Part of a small language model's weights.
Training: 214M tokens, 6519 steps.
Each number is 128 + 24 x the weight over its row's rms, rounded and kept within 0 to 255. Layers, rows and columns count from 0. The size above them is the row's rms in percent of the matrix's.

# layer 4 attention query, 192x256, rms 0.08, rows 171-181, columns 192-255
size [110 120 114 108 110 103 106 103 111 106 105]
[[137 116 107 123 142 162 114 170 128 143 112 155 118  93  89 172 116 116 110 156 162  75 102 131 142 110 138 107 165 132 155  94 160 122 122 131 123 142 147 107 145 135  94 109 118 134 171 126 105 139 112 142  89 136 114 153 143 123 117 113 159 190 132 126]
 [122 144 122 113 119 103 149 157 136 135 109 147 160 147  93 100 104 166 149 103 138 113  99 151 110 127  97 104 131 105 113 138 126  98 102 133  99  77  77 146 137 164 125  83 140 146 122  89 133 144 105 132  96  90 146 108 135 119 107 102 148 147 150 129]
 [122 140 158 148 121 159 106 138 169 112 138 112 128 118 105 147 124 115 154 133 127 124 143 158 145 101 108  98 148 100 155 118 110  95 109 116 107 113 135 151 151 155 134  93 145 129 116 125 131 106 136 115 148 131 109 129 123 110 159  73  99 134 160 147]
 [142 188 190 126 123 127 112 127 145 146 163 134 161 127 115 108  91 146 110 136  96 156 153 132 140 121 152 156 120 113 157 158 128  97 110 120 130 128 176 107 103  95 113 124 120 124  77 131 172 151 168  91 123 144  96 123 140 157 120  99 147 141 110 187]
 [117 130  89 132 125 163 148 118 129 118 119 111 121 153 176 138  79 154 141 154 127 142 135  96 147 131 147 124 116 111 162  96 121 141  65 124  97 161 120 121 159  90 115 152 136 125 131 178 137 131 155 149 117  76 163 105 152 173 135 129 141 115 185 131]
 [151 135 163 121 142 140 114 139 135 112 169  94 144 161 136 158 161 139 106 169 136 115 146 151 140 131 125 129 123 166 130 111  78 109 121 140 146 176 165  88 116 129 153 173 156 118 127 102 151 184 138 100 129 137  73 136 114 134 168 143 139 146  83 119]
 [129 143 121  66 117 114 123 119 107 129 152 108 148 120 124 132 131 136 133 122 188 112 173 105 101 119 101 118 117 112  85 120  96 136 165  86 140 140 165 103 155 106 124 113 145 129 115 175 166 123 169 152 124  86 141 126 100 131 159 162 111 120 109 129]
 [ 98  99 156 120 177 148 133 130 129 141 153 119 164 145 122 130 118 129 125 132 135 126 122 132 159 108 129 154 123 141 128 107  89 152 153 117 137 122  85 151 149 156 141 113 168  96 142 111 152 142 119 153 121 138 149 161 121 151 146 149 138 177 136 110]
 [105 123 137 140 129 128 125 117  64 115 121 163 139 114 165 138  99 120 140 134 108  70 166 139 144 157  93 153 156 127 165 137 105 141 149 142 130 148 122  92 129 116 114 139 144 139 110 112  95 114 131 125 120 129 132 157 118 166 140 146 165 141 155 134]
 [148 169 136 130 121  89 145 119  87 126 130 116 133 122 114 152 150 131 125 146 169 121 166  83 149 152 140  99 135 114 142 121 110 132 130 153  86 102 165 153  86  96 138 128 140 159 168 111 109 138 127 147 178 147 108 124 102 129  87 170 104 120 136 109]
 [138  89  71 107 126 142 128  76 146 144 118 145 112 162 114  85 150  94 115 160 115  78 161 104 133 117 114  80 172 118  89 123 141 115 111 116 105 116 129 168 129 137 105 114 115 158 107 121 143 132  86 104 120 113 129 115 156 111 120 133 121 120 115 122]]
# layer 4 attention key, 192x256, rms 0.0817, rows 171-180, columns 192-255
size [108 112 113 104 104 100 100 109 109 102]
[[149 133  99 163 149 118  93 123 158 121 131  96  94 143 153 110 103 124 107 133 154 122 147  97 140 133 112 140 119  96 115 169 130  70 144 136 118 105 116 157 151 148 145 126 166  92 115 130 157  81 139 126 121  91 161 123 175 190 132 169 124  80 159 136]
 [103 100 123 106 129  99 124 140 107 122 127 118 123 102 141 156 102 142 118 166 119 135 112  98 154  99 117 129 114 174 131 137 117 147 143 104 140  88 118  93 104 136  68 148  90 138 121 143 111 155 122 107 141 160 133 113 121 136 105 166 121 127 114 184]
 [ 99 120  98  97 115 137  97 123 143 156 145 156 128 108 128 149 136 133 116 117 105 123 143 102 111 132 133 104 152 152 140 113 120  50 123 115 143 117  51 103 167 120 143 108 115 115 174 156 109 119 106 163 124 127 138 139  95 141 129 112 123 107 121 113]
 [ 99  70 118 169 112 146 149 114  76 112 122 117 129  93 128  92 127 152  91 116 126 137 108 109 108  99 130 178 103 123 150  97 114 144 151 139 108 142 178 129 115 124 145 128 122 138 151 166 121 113  71 152 111 113 151 129 106  86 100 120 143  97 137 108]
 [134 114 120  80 126 128 152 134 135  96 147 113 142 125  87 161 132 117 131 110 130 149 125 145 135 157 127 136 119 135 140 128 123 140 127 148 162 116 159 102 141 180 150 107 112 137 162 121 140  95 107 134  99  97 156 104 156 123 140 111 122 140 130 118]
 [118 134 122 165 163 131 145 115  76 124  90 145 146 134 114 103 176 142 114  85 145 107  68 124 107 109 175 107  97  87 122 131 149 131 114 135 117 151 131 133 129 133 115 167  90 123  99 142 139  58 154 143 129 139 120 107 114 159  75 173 135 186 126 104]
 [130 100 139 140 136 154 133 142 146 141 150 113 147 146 149 160 146  81 135 113 148 136 137 117 159 135 169 149 100 126 124 121 147 107 116 105 111 145 156  98 116  98 153 160 125 125 115 108 109 127 133 124 112 135 149  80 168 128 116 114 178  96 159 143]
 [141 115 129 115 123  79 104  92 136 179 105 149 128  99  96 146 145 151 158 131 110 117 152  93 107 124 113 101 108 157 138 111 119  98 100  84 123 175 150 139 143 164 142 107 136 125 152  73 122 135  59 122 127  83  98 147  90 148  99 167 122  90 123 121]
 [142 166  98 105 130 100 168 177 119 121 114  94 106 140 130 113 147 143 147 114 116 137 151 130 126 110 148 140 140 123 108 135 127 111 157 120 144 118 113  62 102 116  74 131 119 146  75 144  92 137 139 125 106 138 152 151 166 125 141  90 145 153  68 114]
 [131 100 136 131 161 177 137 117 143 130  92 123 155  99 106 149 104 149 135 143 169 127 109 160  93 135 109 124 145  60 158 137 164  68 145 118  86 134 129  99 153 139 106 191 100 164 117 115  91 123 113 134 121 136 142 148 128 149 146  99 120 120  96 118]]